{
  "head_dim": 32,
  "d_mlp": 448,
  "norm": "layernorm",
  "norm_place": "pre",
  "positions": "rope",
  "rope_base": 10000.0,
  "attn_scale": 0.177,
  "bias": "none",
  "optimizer": "soap_variant",
  "lr_mult_up": 0.68,
  "lr_head": 0.0119,
  "grad_clip": 0.5,
  "batch_tokens": 131072,
  "doc_mask": true,
  "dataset": "wikipedia_en"
}
Each number is 128 + 24 x the weight over its row's rms, rounded and kept within 0 to 255. Layers, rows and columns count from 0. The size above them is the row's rms in percent of the matrix's.

# layer 12 attention query, 128x160, rms 0.0458, rows 0-21, columns 0-159
size [ 52  58  62  47  56  58  65  64  78  68  70  84  74  66  89 106  92  84 125 114 118 114]
[[153 161 143 173 122 125  79 144 126 134 116 151 112 159 122 150 133 127 137 155 143 121 143 147 135 157 132 184 154 160  95 106 147 117 173 150 151 134 107 113 142 150 179 121 108 152 100 114 105 123 139 143 162 115 105 187 118 126  80 137 110 140 122 137  90 174  97 144 166 137 107 115 133 153 158 110 153 168 153 121 166 148  88 120  99 143  81 116 129 131 142 138 135 142 164 152 135 152 109 147 124 119 148 157  96 117 138 125 165 149 108 138 150  88 141 157 134 110 198 132 140 121 154 150 153 124 163 114 158 110 134 124 163 152 132 131 120  97 150 124 127 124 148 120 118 129 110 113 117 161 183 152 138 137 133 159 154 157 153 177]
 [126 105 170 146 114 154  82 159 171 125  90 131  98 128  98 132 179 110 151 168 112 198 114  88 101 158 118 170 115 157 118 106 108 129 137 165  85 130 134 122 134 122 111 102 133 118 134 132 102 138 150 137 132 136 121 122 149 112  88 119 131 156 140 152 129 163 172 169 127 158 109 114 109 120 135 151 133 119 131 115 174 105 156 164  94 112 140 108 119 149 138 138 129 114 152 129 189 125 133 134 154 159 147 180 130  95 119  95 159 110 170 138 122 140  61 116 137 115 136 143 128  85 119 135 141 108 163 107 120 100 100 132 136 126 139 106 133 106  99 141 136 101 133 117 166 138 140 131 156 112 103 130 147 116  70 139 144 142 119 162]
 [150 114 112 179 130 175  93 176 164 102  96 103 108 171 128 130 142 152 128 151  90 174 141 136 135 151 140 134 104 122 132 115  96 118 139 164 142 132 134 113 137 162 126 157 123 137 105 122 167 123 106 158 137  98 156 151 156 138 118 155  92 147 125 110 121 161 135 138 133 129 131 118 159 144 132 109 136 124 128 163 124 127 132 133 141 122 120 128 170 113 135 160 107 114 152 102 133 166 103 148 138 135 147 118 121  94 113 115 193 140  99 154 115 143 113 141 155 164 138 110 134  95  75 150 128 117 141  92 140  92  92 138 116 155  87 130 110  43 140 125 131 129 151 157 107  98 128 126 153 108 155 129 151 125 148 169 184 158 120 171]
 [138 108 129 158 146 122 110 108 141 170 143 146 161 167 122 165 146 166 100 153 135 107 149 155 128 124 147  78 141 119 158 161 157 119 123 148 121 148 143 109 136  85 143 107 178 116 155 130 129 154 126 158 110 145  96 138 129 150 126 141 133 114 126 129 121 144 140 131 127 166  63 141 114  97 121 147 113 127  99 119 139 190 121 137 121 105 120 172 138 110 132 118  97 136 130 101 146 163  82 149 146 135 126 177 137 157 127 132 128 147 136 144 153 114 162  82  84  80  99 137 144 143 139 125 145 109  99 139 164 138 101 110 115 136 152 105 151 149 120 173 119 108 151 169 102 108 123 111 155 169  74 167 173 134 168 138 135 161 132 139]
 [150 103 146 156 166 119 131 139 164 133 167 107 118 123 149 132 110 134 112 101 155 141 175 154 166 125 126 152 148 105 118 160 179 131 141 167 134 139 100 149 111 146 131 151 110  93 103  75 135  95 137 154 140 142 111 117 154 144 136 165 115 136 113 147 131  86 126  94 118 102 135 119 130 133 129 160 138 155 158 125 114 159  90 132 134 101 183 138 149 107 162 108 173 124 184 151 131 154 131 161 109 126 142  99 114 120 101 118 137 134 126 103 126 192 106 130 132 133 155 174 135  90 103 139 136 130 153 116 140 102 132 124 125 139 116 133 186 117 104 133 159 122 158 110 136 155 103 138 144 188 167 129 176 127 170 151 148 121 142 164]
 [157 136 161 106 133 144 167 127 136 117 104 133 136 109 123  90 114 141 139 121 153 102 146 113 166 134 171 101 112 130 128 138 149 113  73  96 131 146 136 135 119 123 118 114 186  91 164 112  95 128 149 151 106 101  94 132 146 132 119 118 107 155 119 136 148 110 132 110  98 125 116  98 104 100 147 128 106 138 141 143 118 141  93 133  96 101 118 133 151 114  90 104 144 135 116 106 164 129 128 106 103 142 116 154 134 136 113  73 137 195 116 118  94 120 155 117  85 135  97 115 158 152 160 100 147 124  73 160 168 164 159  58 138 127 161 127 143 160  95 108 100 116  91 124 114 133 108 137  86 105 107 163 152 147 130 135 108 169 121 111]
 [162 137 127  91 169 126 127 116  97 130 139 133 155 112 153 116 125  88 127 108 143 114  92 123 128 118 121 114 128 122 112 138 151 160 119 106 129 122 170 126 155 118 130  67 184 134 207 167 116 165 150 123 147 142 137 129 140 110 164  99 139 110 134 119  82 140 136 102 141 150  83 134  96 154 114 113 117 116 130 110 145 138 143 110 121 175 139 107 111 128 122 134 102 130 163 162 133 140 140 106 141 138 120 142 134 140 164 127  87 153 123 114 125 123 136 162  96 147 129 113 145 166 154 110  79 149  95 189 134 147 150 117 137 139 121 161 103 166  97 130  93 146  99 111 110 139 151 151 104 110 111 188 127 156 108 126  96  93 166  88]
 [129 113 114  72 126 140 178  99  81 141 156 137 130  86 145 137 116 106 127 101 172 137 138 120 121 150 137 116 139 128  83 147 143 126 112 107 141 118 137  82 132 134 128 111 155 141 124 127 134 160 161 132 136 147 143  96 101 118 187 106 151  88 125 108 101 106 138 112 135 133 155 136 104 149 146 123 135 136 143 146  97 116 134  97 150 150 136 141 112 124 140 128 143 157 121 141  51 152 134 108 108 114  95 122 146 128 120 145  79  91 127 119 140 107 162 161 139 163  98 127 129 150 152 128 133 199  98 106 105 183 135 132  86 133 104 178 115 147 170 112 124 124 120 126 124  79 135 160 113 130 149 114 115 137 132 105  67  91 150 109]
 [164 125 137 108 187 119 115 116 115 125 152 152 159 113 140 108 109  78 129  95 142 124  78  92 153 111 132 133 143 100 158 148 168 159 124  89 148 127 160 118 128 107 115 105 194 118 168 129 132 143 145 155 123 130 108 135 151 124 153 108 143 105  95 143 133  65 146  99 128 155 111 143 145 149 134 131 113 141 161 141 126 167 114 116 132 134 148  89 150 157 109 101 110 142 151 144  68 156 142 110 131 117 128 149 146 133 117 154  95 162 126 112 138 131 130 159 119 110 161 145 141 127 135 139 143 113 113 142 119 153 173 113 122 153 113 149 117 162  78 130 123 151 136 115 157 136 144 160  91 132 152 179 130 101  99 125  93  56 140 101]
 [168 153 108 109 150 116 129  70  95 122 153 120 151 116 120 138 110  86 140  98 162 100 130 103 125 138 139 113 161 118  98 156 177 140 114 102 149 139 147 104 150 103 146 127 157 135 108 129 140 149 166 145  95 147 132 132  98  86 176 112 162  86 137 131 149  98  83 124 121 127 123 154  99 126 143 135 134 127 161 125 118 128 128  96 127 171 124 125 142 141  99  81 119 132 121 146  90 168 114 111 109 114  76 167 129 143 120 168  91 142 149 108 141 136 130 133 168 142 111 185 156 133 143 130 134 140 149 120 113 193 155 124 131 118 126 176 119 136 140 103  92 123 131  91 124 138  83 153 106 115 111 162  87 153 101 114 102 108 122 141]
 [184 127 145  92 169  98 117 130 139 135 137 126 130 147 150 105 115 117 105 122 137  97 104 114 175 142 140 106 107  86 134 104 126 119 133 124 115 147  97 151 115 140  88  96 139 118 182 143 140 124 120 162 107 124 113 139 138 139 133 147 138 166 124 125 110 117 102  87  98  89 131  98  96 111 140 161  91 106 139 122 164 165 117 113 109 134 114 138 158 117  71 123 132 126 108 124 127 147  99 131 135 122  80 161 115 190 120  97 134 172 128 127  96 118 113 114  93 115 115 112 132 130 128 126 113  83 129 144 146 160 137  70 109 140 118 118 172 130 128 161 107 126  89 131 126 175 116 119  83 147  65 171 145 144 106 124 125  94 144 164]
 [136 182 114  97 141 134 140 110  94 159 138 158 137 107 122 129 122  97 126 106 100 122 134 156 103 134 110 130 146  98 150 108 142 136 159 120 137  90 168 123 141 122 103 115 166 142 143 131 115 157 143 117 135 159 128 136 125 101 125 118 144 120 144 106 134  94 116 137 122 171 103 167 125 120 143  97 157 129 101 117 109  82 144 122 119 149 145  73 115  74 106 110  95 146  99 129 103 126 122  68 148 115 123 127 135 161 140 145 136 125 114 111 106 136 102 121  93 148 128 108 128 164 183 126 108 178 134 144 121 122  99 130 155 159 110 113  66 152 151 123 122 117 105 127  96 124 168 141 120 115  90 133  84 175  69 125 102 127 123  58]
 [157 158 103 106 150 131 116  83 125 126 146 143 152 163 130 133 113  80 134 105  95 122  93 128 131 120  92 133 139 101 158 150 143 137 133 120 157  91 155 170 162 107  93  96 146 109 167 156 135 146 137 135 117 127 119 157 142  82 146 118 123 116 121 107 124 103  94 109 107 167  72 140 117 144 122 115 158 141 132 124 100 126 153 123 111 150 173  91 137 117 110  85 101 147 119 117 104 133 136  94 133 109 116 131 106 125 140 144 118 152 108 118 101 113  94  97  82 148 176 140 160 140 149 118 148  95 124 151 141 131 111 173 159 169 120  93  98 122 106 130 102 128 112 103 126 125 136 156  90 165 103 159  91 154  63 128 124 113 108  82]
 [164 170 110 121 119 134 151  87 116 128 131 123 131 116 140 138 114 102 158 128 177  98 163 120 105 113  80 131 109 108 156 142 155  87 136 134 126 137 142 135 162 128 148 120 161 141 119 145  90 151 165 100 110 124 123 145 135  81 115 108 111 117 136  91 114  88  91 144  81 148 134 139 108 125 136 111 152 134 121 114 126  90 136 150 137 148 172 129 133 104  97 103 116 103 111 178 123 113 141  88  98 100 133 155 119  96 134 153  79 151 130 130 129 148 109 129  76 138 116 131 145 182 174 137 148 171  88 142 138 139 137 129 153 112 152 130  89 161 134 103  83 106 147 123 123 136 142 164 135 107 112 178 107 165 128 112 103 136 105  74]
 [115 147 155 107 170 169 102 109 147 120 135 104 121 141 116 130 161 142 107 113  88 139 144  90 114 160 112 155  95 115 113 188 127 182 145 128 125 162 122 146 144 145 129  89 128 132 146 120 132 136  66 148 126 112 144 171 111 136 129 148 142 131 130 124 117 152 104 151 153 161  94 146  95 152  95 107 105 134 126  78 146 108  91 161  96 188  92 148 115 133 124 124  65  99 118  82 111 150 156 146 108 121 118 135 134 111 120 121 105 148 166 162  90 133 108 135 121 153 192 127 119 141 106 145  99 129 137 117 107  85  58 117 158 122 129 126 117 119 128 152 141 127 115 135 138 102 139 137 156 121 119 110 127 144 119 121 138 162 103 138]
 [140 141 121 153 135 122  98 132 134 156 133 168 149 136 128 158 143 107 151 144 133 140 129 139 106 120 122 129 131 124 114 102 108 107 154 148 119 171 131 125 151 136 101  95 176 145 134 116 126 169 127 108 168 127 137 137 150 100 156 125 158 121 130 103 118  96 111 138 111 190 137 145 211 135 124 131 141 163 111 132 130 106 177 154 113  95 105  86 112 133 111 133 100 126  79 177 115 117 108 113 106 108 155 142 154 111 166 176 101 147 103 131 117 131 106 135 130 100 136  83  86 116 128 139 111 119 126 100 119 102 128 141 155 157 110 119 108 149 132 155 100 103 135 164 132 134 186 137 111 151  93 123  70 137 119  73 130 106 130  76]
 [ 91 164 143 123 108 160 117 163  77 138 124  98 118 101 120 145 132 156 132 147 108  93 169 153 118 136 131 107 107 130 100 168 105 161 122 120  93 145 117  71 105 130 119 160 104 136 141 108 103 118 130  75 157 133 146  94 110 176 104  96 128  87 109 127 128 127 154 128 158 115 130 128 167 119 138  87 142 127 125 124 135 120 127 153 131  90 112 114 109 133 118 157 121 154 141 127 116 118 108 132 127 150 142 141 151 151 113 104 159 145 156 142 160 134 154 157 188 140 106 123 129 125 117 150 130 162 144  94 114 149 121 107 107 101  97 168 126  90 140 137 133 114 144 113 122 112 121  30 186  77 162 104 134 133 138 122 127 124 142 148]
 [132 101 135 126 106 106 133 122 129 132 125 139 108 132  94 126 107 153  99 120 103 147 124 142 166 144 142 123 137 147  79 134 150 132  90 108 137 110 129  75 128 113 161 143  82 109  82 136 121 120 124 161 165 128 140 102  93 166 135 141 128 141 136 155 146 194 166 136 136  95 154 118 114 133 149 147 101 129 134 144 130 137 113 102 134 141 100 179 136 153 174 183 182 119 127 133 139 176 121 167 114 142 118 127 119 107 137 136 138  81 116 133 151  97 148 104 189 138 121 157 126  79 125 118 125 123 155 107 140 142 163 131  98 109 122 126 139 112 146 125 170 153 159 132 133 119  83 127 105 129 146  81 145 113 162 181 159 151 134 166]
 [ 71 108 140  88 129 153 158  95 150  87 131 120 141 145 130 127 137 110 157 119 129 141 116 127 126 104 167 101 133 146 180 133 106 143 160 142 120 168 125 138  87 161 123 128 150 121 176 139 172 115 143 126 110 134 143 114 159 143 127 129 109 122 114 155 139 121 156 136 180 133 151 165  93 122 110 144 120  97 136 112 143  90  85 133 127  93 125 139 136 145 175  56 122 120 157  99 147 108 131 134 154 170 112  84 147 172 116  72 156 119 143 117 143 142 131 122 146 129 113 155 108 132  80 111 110 108 105 148  80 134 130 140 138 134 175 148 155 168 122 156 142 148 142 148 104 122 119  73 141 157 157 124 133 119 137 140 128 138 139 161]
 [128 124 100 118 132 124 147 162  97 153 123 150 142 135 122  87 112 167  95 121 115  78 144 113 121 132 117 119 144 137 124  86 151 115 112 176 108  87 116 126 129 145 175 148 151 156 149 157 144 143 156  88 142 143 110 125 149 141 128 122 125 131 148 131  86 123 123 124 100 128  68 117 132 162 168 114 167 108 141 174 170 143 126 123 114  95 145 135 189 107 115 145 125 105 134 132 142 149 159 155 158 144 145 145 119 210 119 175 139 133 110 144 129 129  85 140  91 106 137 163 171 150 147 125 151 134 147 135 175 137  79 172 125 140 104 130  87 120 128 105 116 101 103 118 101 105 108 120 116 136 139 161 124 108 107 117 103 147 127 146]
 [122 116 148 131 136 171 126 155 121 104 147 143 117 167 136 108 116 152 153 117 135  78 142 110 134 129 132  72 109 110 160 169 130  91 157 173  96 140 123 120 115 170 112 143 147 134 161 116 122 119  94 120 127 155 169 155 124 103  79 149 176  86 117  84 112  97 124 145 148 125 122 145 140  81  96 123 173 178 128 123 157 121 119 123 145 119 155 127 154 107 125 150  80 115 126 148 117 145  96  87 143 162 132 153 139 120 114 132 149 168 161 151 141  73 102 137 131 146  93 138  93 121 116 118 114 136 110  78 163 104 122 116 148 155 129 143 123 125 167 168 102 119 104 144 120 125 163 135 105 109 106 151 117 150 104 114 106 100 112 107]
 [140 145 155 132 113 100  98 143 127 147 128 142 152 116 139 130 148 176 118 167 134 165 112 111  94 125 179 169 111 123  70  72 142 126 124 153 135 155 124 179 149 166 128 122 158 131 172 143 136 111  71 116 110  80 150 102 159 127 115 131 153 125 113  93 107 122 139 126 100 148  87  63 124 125 130 101  96 148 114 119 122 148 143 153 123 128 126 102 141  88 142 134 105 116  90 152 129 127 107 120 164 116 117 152 136 128 108 133 103 168 102 122 144 140 144 133  71  98 138 110  72 107  97 124 121  94 133 131 124  99  91 146 146 163 127  97 133 165  85 122 153 121 121 125 158 126 146 157 105 121 122 156 131 116 132 114 152 154 151 117]]
# layer 12 attention key, 128x160, rms 0.0455, rows 0-20, columns 0-159
size [ 59  57  55  61  60  61  64  58  79  74  80  72  88  72  99  88 122  97 121 118 113]
[[124 132  98 103 143 104 145 134  90 101 125 109 143 133 142 128 146 128 160  98 146 121 164 138 172  87 118  73 141 106 145 123 121 142  99 107 143 123 148 147  95 140 108 149 176 113  98 116 143 138 134 112 116 115 133 119 116 135 149 126 105 144 147 165 175 119 158  89  94 152 142 121 137 137 151 125  95 112  86 124  92 116 108 157 116 154 180 105 133 140 163 117  97 132 108 162 124  92 130 107  87 160 152 123 130 110 114 145 106 136 174  86 122 163 115 100 156 122 103 125 122 161 159 115 133 109  84 169 110 141 168 111 125 111 119 115 151 128  62 132 143 138 101 113 121 101 146 145 156 116  97  78  96 157 139  96 130 102  85 100]
 [110 142 108 186 157 120 143 165 130 109 129 141 112 108 187 103 142 144  84 174  90  84 146 164 132 130 120  90 140 114 135 122 113 106 134 166 133  76 139  93 149 124 131 154 148 136 140 117 120 130 123 148 142 144 125 146 149 149 142 108 105 119 104 112 159 130 114 175 140 155 104 128 111 105 122 133 116 119 121 135 137 141 159 132 116 130  78 149  96 111 128 120 117 134 130 118 146  83 146 152 150 134 153 143 134 121 124 180 107 112  98 123 148 168 121 181  71 124  98 157 144 154  94 112 120 152  79 126 165 165 115 137 125 131 104 145 132 104 166 111  97 134  86 162  98 137 123 110 105 133 136 113  86 142 167  87  84 112 128 107]
 [118 162 188 128 124  95 111 135 129 132 130 147  88 132 138 102 148 122 136 108 151 117  87 132 115 152 129 114 152 102 121 106 129  92 126  91 159 121 115 151 127 122 117 138 127  93 160 162 140 101 127 109 109 139  80 162 165 137 104  98 157 150 120 151 120 119 156 167 112 128 127 126  91 109 120 180 135 150 137 121 141 118 162 121 124 116 150 116 125 123 136 116 156  90 133 134 153 104 145  93 154 136 118 151 111 109 128 169 132 127 121 122 150 134 126 123 119 107 115 120 126 124 137  86 117 143 149 173 186 139 138 124 175 137 184 124 193 162 117 126 100 131 199 125 137 159 118 130 121 163 130 154  63 100 140 133  61 149 129 109]
 [121 106 172 129 119 138 100 121 139 128 139 136 111 139 145  82 106 154 125 113 114 146 120 134 131 111  97 170  98 111  99 115 144 110 160 140  62  79 121 113 115 123 138 108 126  91 159  80 139 116 135 137 117 142  96 153 157 120 141  90 127 116 125  93 108 117 130 136 104  83 120 116 139 111 135 144 102 143 174 153 120 133  80 101 127 122 167 128 104 155 135 158 141 120  96 172 168 140 115 109 125 145 138 123 104 111  87 113 113 142 119 107 153 169 116 198 182 160 149 141 122 151  91 108  88  95 165 114 116  97 134 112 151 143 147 130 110 148 117 146 135 133 120 115 150 148 138 128 114 127 171 156 175  85  88 157 100 123 130 135]
 [128 151 142 164 120 117 136 169 118 119 121 129 175 115 120 150 152 127 121 146  82 121  90 147  96 113 107 130 141 106 122 114 102 108 155 137  90 125 142 118 152 134 128 123 139 128 167 109 153 175 120 143 136 102  76 130 103 103 132 122 123 127 121 107 106 126 112 163 116 143 120 114 153  99 128 144 113 128 114  79 109 141 152 106 118 125 109 148 134  99 109 138 100 108 121  81 162 141  91  99 125 142 102 157  89 149 106 163 151 116 147 153 140 106 152 110 138 123 154  70  55 147  95 114 166  91 125  94  94 138 132 116 145 117 115  93 102 139 111 135 113 128  92 131 110  74 121  84 117 150  75 104 127 104  90 131 143 152  71 115]
 [135 136  98 153 143 121 144  97 132 103 166 145 146 103 124 132 124 167 136 136 153 122 140 140 171 166 100 141  83 131 104 193 116 124 126 158 159 135 102 145 112 139 138 141  98 147 104 115 159 108  93 128 120  91 131 111 123 153 145 158 117 114 131 156 116 136 125 119 138  94 117 146 115 154 145  87 155 123  95 106 112 133 102 121 151 116 137 140 158 151 170 149 150 135 108 141  95 136 117 162 105  91 167 119 138 103 119 126 133 156 112 142 102 164 121 138 123 160 131 115 176 133 124  92 149 104 133 127 139 123 119 126  84 123 107 127 154  92 115 163 177 137 198 141 102 160  82 110  97 139 103  86 140  92 154 125 192 119  88 132]
 [122 100 109 131 130 128 115 163 133 125 129 138  72 131 109  86 139 109 118 126 165 147 127 142  98 108 140 121 100 162 167  45 109 137  94 102 132 119  95 126 107 110 131 156 141 114  75 123  80  91 121  88 111 126 153 133 127 131  78 108 110 137 159 128 148 121 174 111 154 143 158 120 123 140 141 113 154 106 138 133 157 119 122 166 147 125 119 139 135 123 138 159  91 119  93 140  78 140 120 142 139  88 139 133 139 110 165 121 102  58 136 124 153 119 145 111 116 127 146 163 159 119 171 136 141 175 100 113 103  96 142 169 120 110  92 145 120 140 127 106 129 132 153 147 106 101 126 124 156 114 176 142 103 133 163 114 116 132 173 128]
 [168 159 139 119  93 107 128 130 112 155 158 131 134 136 118 124 124 102 171 145 132 112 117 161 123  93 143  74 129 120 183 119 122 160  98 108 162 134 158 121  95 103 110 134 121 107 171 176 100 144 165 121 120 123 110 112 160 104 151 116 109 163 162 123 128 141  88 113 105 144 130 165 107 136 139 106 138 122 107 114 145 103 134 136  96 154 172  71 167 107 123 124 153 116 140 113 135  85 138  83 113 146  96 162 155 152 158 165 105 135 112 133 140 129 103  89 113 113 152 136 114 158 166 121 135 141 106 154 138 118 136 124 144 142 129 115 121 216 108 109 115  88 128 118 119 149 154 129 124 149 115 169 100 142 136  90 117 148 151 108]
 [129 133 107  97 144 127 127  90 109 143 114 157 137  90 134 135 135 129 119 112 156 153 181 129 109 139 120  98 102 178 127  99 126 123  92  98 156 131 102 122  89 132 148 120  95 153 103 131 101 102 132  89 108 124 162 110 137 131 125 128 147  88 161 118 135 164 133 107 164 134 122 122  63 133 127 104 152 105 119 104 139  90 143 117  97 134 121 140 127 112 146 177 150  95  83 102 106 102 127 107 113 104 129  91 134  84 162 113  63 127 134 143 108  95 107 142 111  99 103 137 175 114 158 112 136 160  85 165 114 118 130 125 117 118  88 137 146  72 135 131 101 121 109 121 105 105 132 130 137 121 131 118  58 170 133  99 125 144 126 121]
 [129 132 142 107 125 116 105 120 111 115 130 188 139 138 114 112 127 114 129 136 139 113 146 121 150  96 130 106  96 129 167  93 114 111 124 119 163 127 158  93 109  75 131 123 133 114 171 170 103 120 154 130 112 130 116 138 162 139 108  92  83 122 128 143 161 161 131  86 125 146 121 124 153 117 155  85 105 122  96 146 177 124 140 149 146 114 136 130 154 136 113 116 160 128 148 184 141 109 113 116 173 123 160 131 134 148 138 123 134 126  76 143 111 173  78  92  89  80 101 116 121 188 121 113 137 153  97 146 170 104 165 142 136 139 124 106 148 155 164 110 123 131 124 125 125 136 198 128 142 125 103 124 109 118 148 138 122 138 188 125]
 [172 168 107 101 131 133 123  84 151  95 180  99 135 117 115 126 126 107 124 114 130  85 154 116 117  97  88 189 119 157 128 168 158 143 152 138 132 118 110 166 156 121 143 173 173 106 131 125 130 152 165 119 136 105 145 117 133 143 123 114 109 121 129 124 134 138  97 109 110 154 108 139 148 142 134  75 149 164 139 125 125 138 121 122 153 128 147 127 142 123 103  72 122 117 136 155 114 126 120 140 103 113 152 111 100 150 128 131 128 122 163 125 109 159 172 129  83 114 127 115 179 160 134 129 130 121 111 104 102 169 178 182 129 161 159 142 147 180 133 107 104 114 130 119 138 118 134 141 132  92 184 109 107 123 112 149 142  70 130  97]
 [106 101 118 106 106  97 120 178 132 157 144  90  86 110 130 162 163 141 137 109  99 142 149  93 136 134 182 112 166 128 120 131  71  99 117 141 146 132 133 162 120 131  98 115  84  91 141 165 114 141 131 128 117 129 107 117 139 104 145 134  81 142 115  98 176 171  75 136 114 147 135 110 102 150 106 166  95 125 107 133 123 152 162 107 133 135  99 120 142 135 130 175 109 114 143  77 138 100 146 110 119 144  92 171 138 153 107 126 115 104 143 118 136 135 135 129 134 137 145 134 111 128 107 157 149 140 113 184 110 117 130 104 131 105 144 101 116 105 127 112 150 113 107  82 118  82 115 140 148 163  74 152 104 150 149 107 164 145 149 145]
 [112 122 104 100 128 128 128 105 110 163 146 169 157 130 149  95 125  81 119  93 162 137 134 119 149 128 130 115 116 137 157  79 150 174 122  94 129 127 139 111 127 101 132 138 143 101 138 136 100  92 137 139 134 126 161 129 113 132 114  79 129 114 130 183 144 168 136 116 152 148 159 111 110 107 132 120 156 113 141 128 160 121 144 124 157 149 138 149 134  93 109 112 161 136  82 143 116 109 114 161 130 108 125 122 139 140 152 129 102 139 105 142 123 128 142 102  69  90 113 139 173 175 169  98 117 171 135 152 137 147 178 183 114 108 117 167 139 198 117 130 116 127 129 135 120 147 171 155 132 118 156 145 111 149 145 139 119 136 180  75]
 [156 139 126 153 151 118 139 127 125 125 123 149 160 138 127 125 159 102 150 145  72 103 102 106 154 128 154 161 134 129 142 185 105 109 135 169 162 125 124 173 132 131  94  90 121 108 174 128 151 132 124 179 147 123 110 114 151 106 143 111 143 134 130  84 132  80 109 109 141 148 110 131 160 112 119 125 123 176  86 104 121 151 135 118 114 126 139  92 150 118 124 116 138 179 117 119 147 121 168 111 117 109  74 129 131 165  99 110 118 117 124  90 102 121 138 153 152 125 141 136  98 164 143 146 161 116 126 150  97 104  99  91 142 136 147 118 146 143 113 177 141 147 111  96 159 124  94 122 124 181 114 158 122 148  77 111  85 117  77 117]
 [ 95 109 144 150  70 137 140 161 129 151 133 118  91 131 135 147 115 143  92 128 142 153 114  93 103 129 137  85 140 123 121 118 145 132 129 136 131  90  78 153 147 122 148 144  94  57  86 122 126 111 130 154 117 161 135 136 110 149 107 131 147 166 138 123 158 197 150 115 105 113 129 113  86 127 142 134  88 109  94 146 123 138 136 122 178 144 113 123 138 134 155 114  97 144 118  82 140 123 160 153 175 142 119 122 143 169 135 132 155 100 134 144 182 147 161 107 142 122 157 167 121 115 136 146  95 158 155 120 131  98 119 150 113 137 122 101 134 124 139 105 147 117 149 128 141  90 158 122 143  87 149 169 183 123  74 138 115 140 127 117]
 [ 95 153 130 133 133 153 146 104 154 117 103 141 112 129 127 181 134 104 142 129 121 144 139 122 108 127 115  95 102 124  92 136 142 153  88 135 136 121 106 141 120 144 129  95 120 119 158 172 104 103 131 111 115 120 137 157 156 136 120 139 117 127  88  96 143 179 142 124 151 201  93 127  52 159 112  79 112 153 109 131 102 131 141 160 150 140  95 116 193 140  88 116 130 130 142 106 118 135 149 145 131 135 127 153 157 120 137  94 112  66 117 124 140  96 115 132 161 107 139 141 108 119 113 106 107 153 109 170 112 174 153 131 121 113 100 144  96 160  99 106 104 128 179 134 133 148  98 140 150 133 137 129 135 151 122  78 135 129 128  87]
 [ 90 119 135 156 110 172 128 200 146 133 129 118 147 103 134 116 139 145 127 161 107 151 132 104 104 157 149 125 117 164  96 144  98 100 118 180 125 133 122 150 121 173 107 119 114 147 112 112 157 144  85 169 150 113 126 140 143 120 138 140 152 137 117 102 135 110 150 170 141 147 123 121 131 134 127 101  88 145  96 137 126 132 126 147 135  99 117  90 160 151 159 129 122 146 139 135 144 114 122 107 154 132 121 121 153 104 108 108 174 102 128 130 138 135 153 174 202 126 112 138  45 129 110 150 136 124 125 133 106 100  58  98 136 134 115  92 121  98 131 146 155 135 141 120 169  84 101 115 137 159 122 104 146 109 119  98  94 151 116 138]
 [ 82 157 100 122  98 112 121 141  63 127 118  95  88 118  91 147 118 117 154 123 109 154 145 182 100 107 127 141  82 133 105 111 112 112 109 155 123 148 127  60 104  88 113 132 121 146 127 169 117 136 130  87 141 122 118 103 116 145 128 106  96  99  91 157 122 145 124 106 119  86 107 130 123 129 166 128 122  92 100 123 148 119 111 175 106 117 153 121 136 135 131 134 138 118 154 145 111 158 118 111 150 135 140 132 119  82 158 128 168 127 114 146 127 128  99 133 189 152 101 150 138 116  97 133 111  92 133 134 172 180  94  97 126 107 109 124 129  78 119  91 110 124 146 131 121  92 123  80 121  89 158 112 124 113 135 121 154 154 148 129]
 [116 140 138 125 145 156 119  93 134 116 164 104 103  99 133 129 111  95 147 120 151 127 107 135 134 110 123 153 107  97 149 169 108 123 140 132 144 167 158 135 101 156  75  91 139  95 187 114 122 127 123 141 101 113 110 112 163 128 124 165  93 119  84 121 116 136 131 123 158 157 135 155  99 103 132 114 110 128 125 150 137 126 127 128 139 126 135 101 163 124 155  61 126 117 146 122 113 108  94 128 116 113  76 112 135 144 118  87 121  95 139 144 136 162 130 137 130 106 118 137 116 102  80 138 128 115  57 131  86 152 174 125 144 128 160 136 120 160  94 131 126 184 107 154 105 140  99  83 142 166 167 125 148 109 186 112 147 119 151 144]
 [104 119 116  78  63 135 148 142 110 117  99 125 123 131 170  76  82 137  90 146 109 129 143 133 132 124 116  91 128 122  90 109 132 141 146 144 140 143 127 114 128 186 164 134 147 120 138 135 120  99 112 140 101 120 120 137 121 155 115 111 133 134 156 156  95 108 171 167 174 116 135 177 110 113 131 109 113  93 129 143 162 145 114 118 159 119 141 172  99 103 140  89 113 108 111 102 150 114 138 141 162 141 141  77 105 185 139 143 115 115 113 104 125 138 110 131  99 141  91 142 138 164 123 128 116 124 119 169 141 168 102 148 104 123 163 124 114 205 135 112 133 151 109 133 113 131 130  95 115 162 112 133  89 135 149 142  92 144 146 101]
 [153 130 115 114 160 118 103 123 113 126 138 147 110 144  61 126 131 152  99 116 155 121  78 127 104 114  94  80 139 120 145 141 122 158 120 115 121 116 120  85 104 142 103  73 108  91 144 139 112  97 170 108 116 166 132 137 120 153 109 132 146 144 128 130  65 132 105 129 108  67 141 132 138 140 152 116  95 145 128 143 160 127 106 115 143 140 145  93 135 134 160 159  92 104 131 109 107 153 154 123 150 127  93 134 136 143 131 151 128 137 137 126  85 127 145  86 141 106 117 112 132 165  96 134 160 114 125 112 149 136 160 108 139 109 109 111 150 163 186 120  72 111  92 169 116 168 142 127 114 105  70 158 147 109 117 107 120 129  88 141]]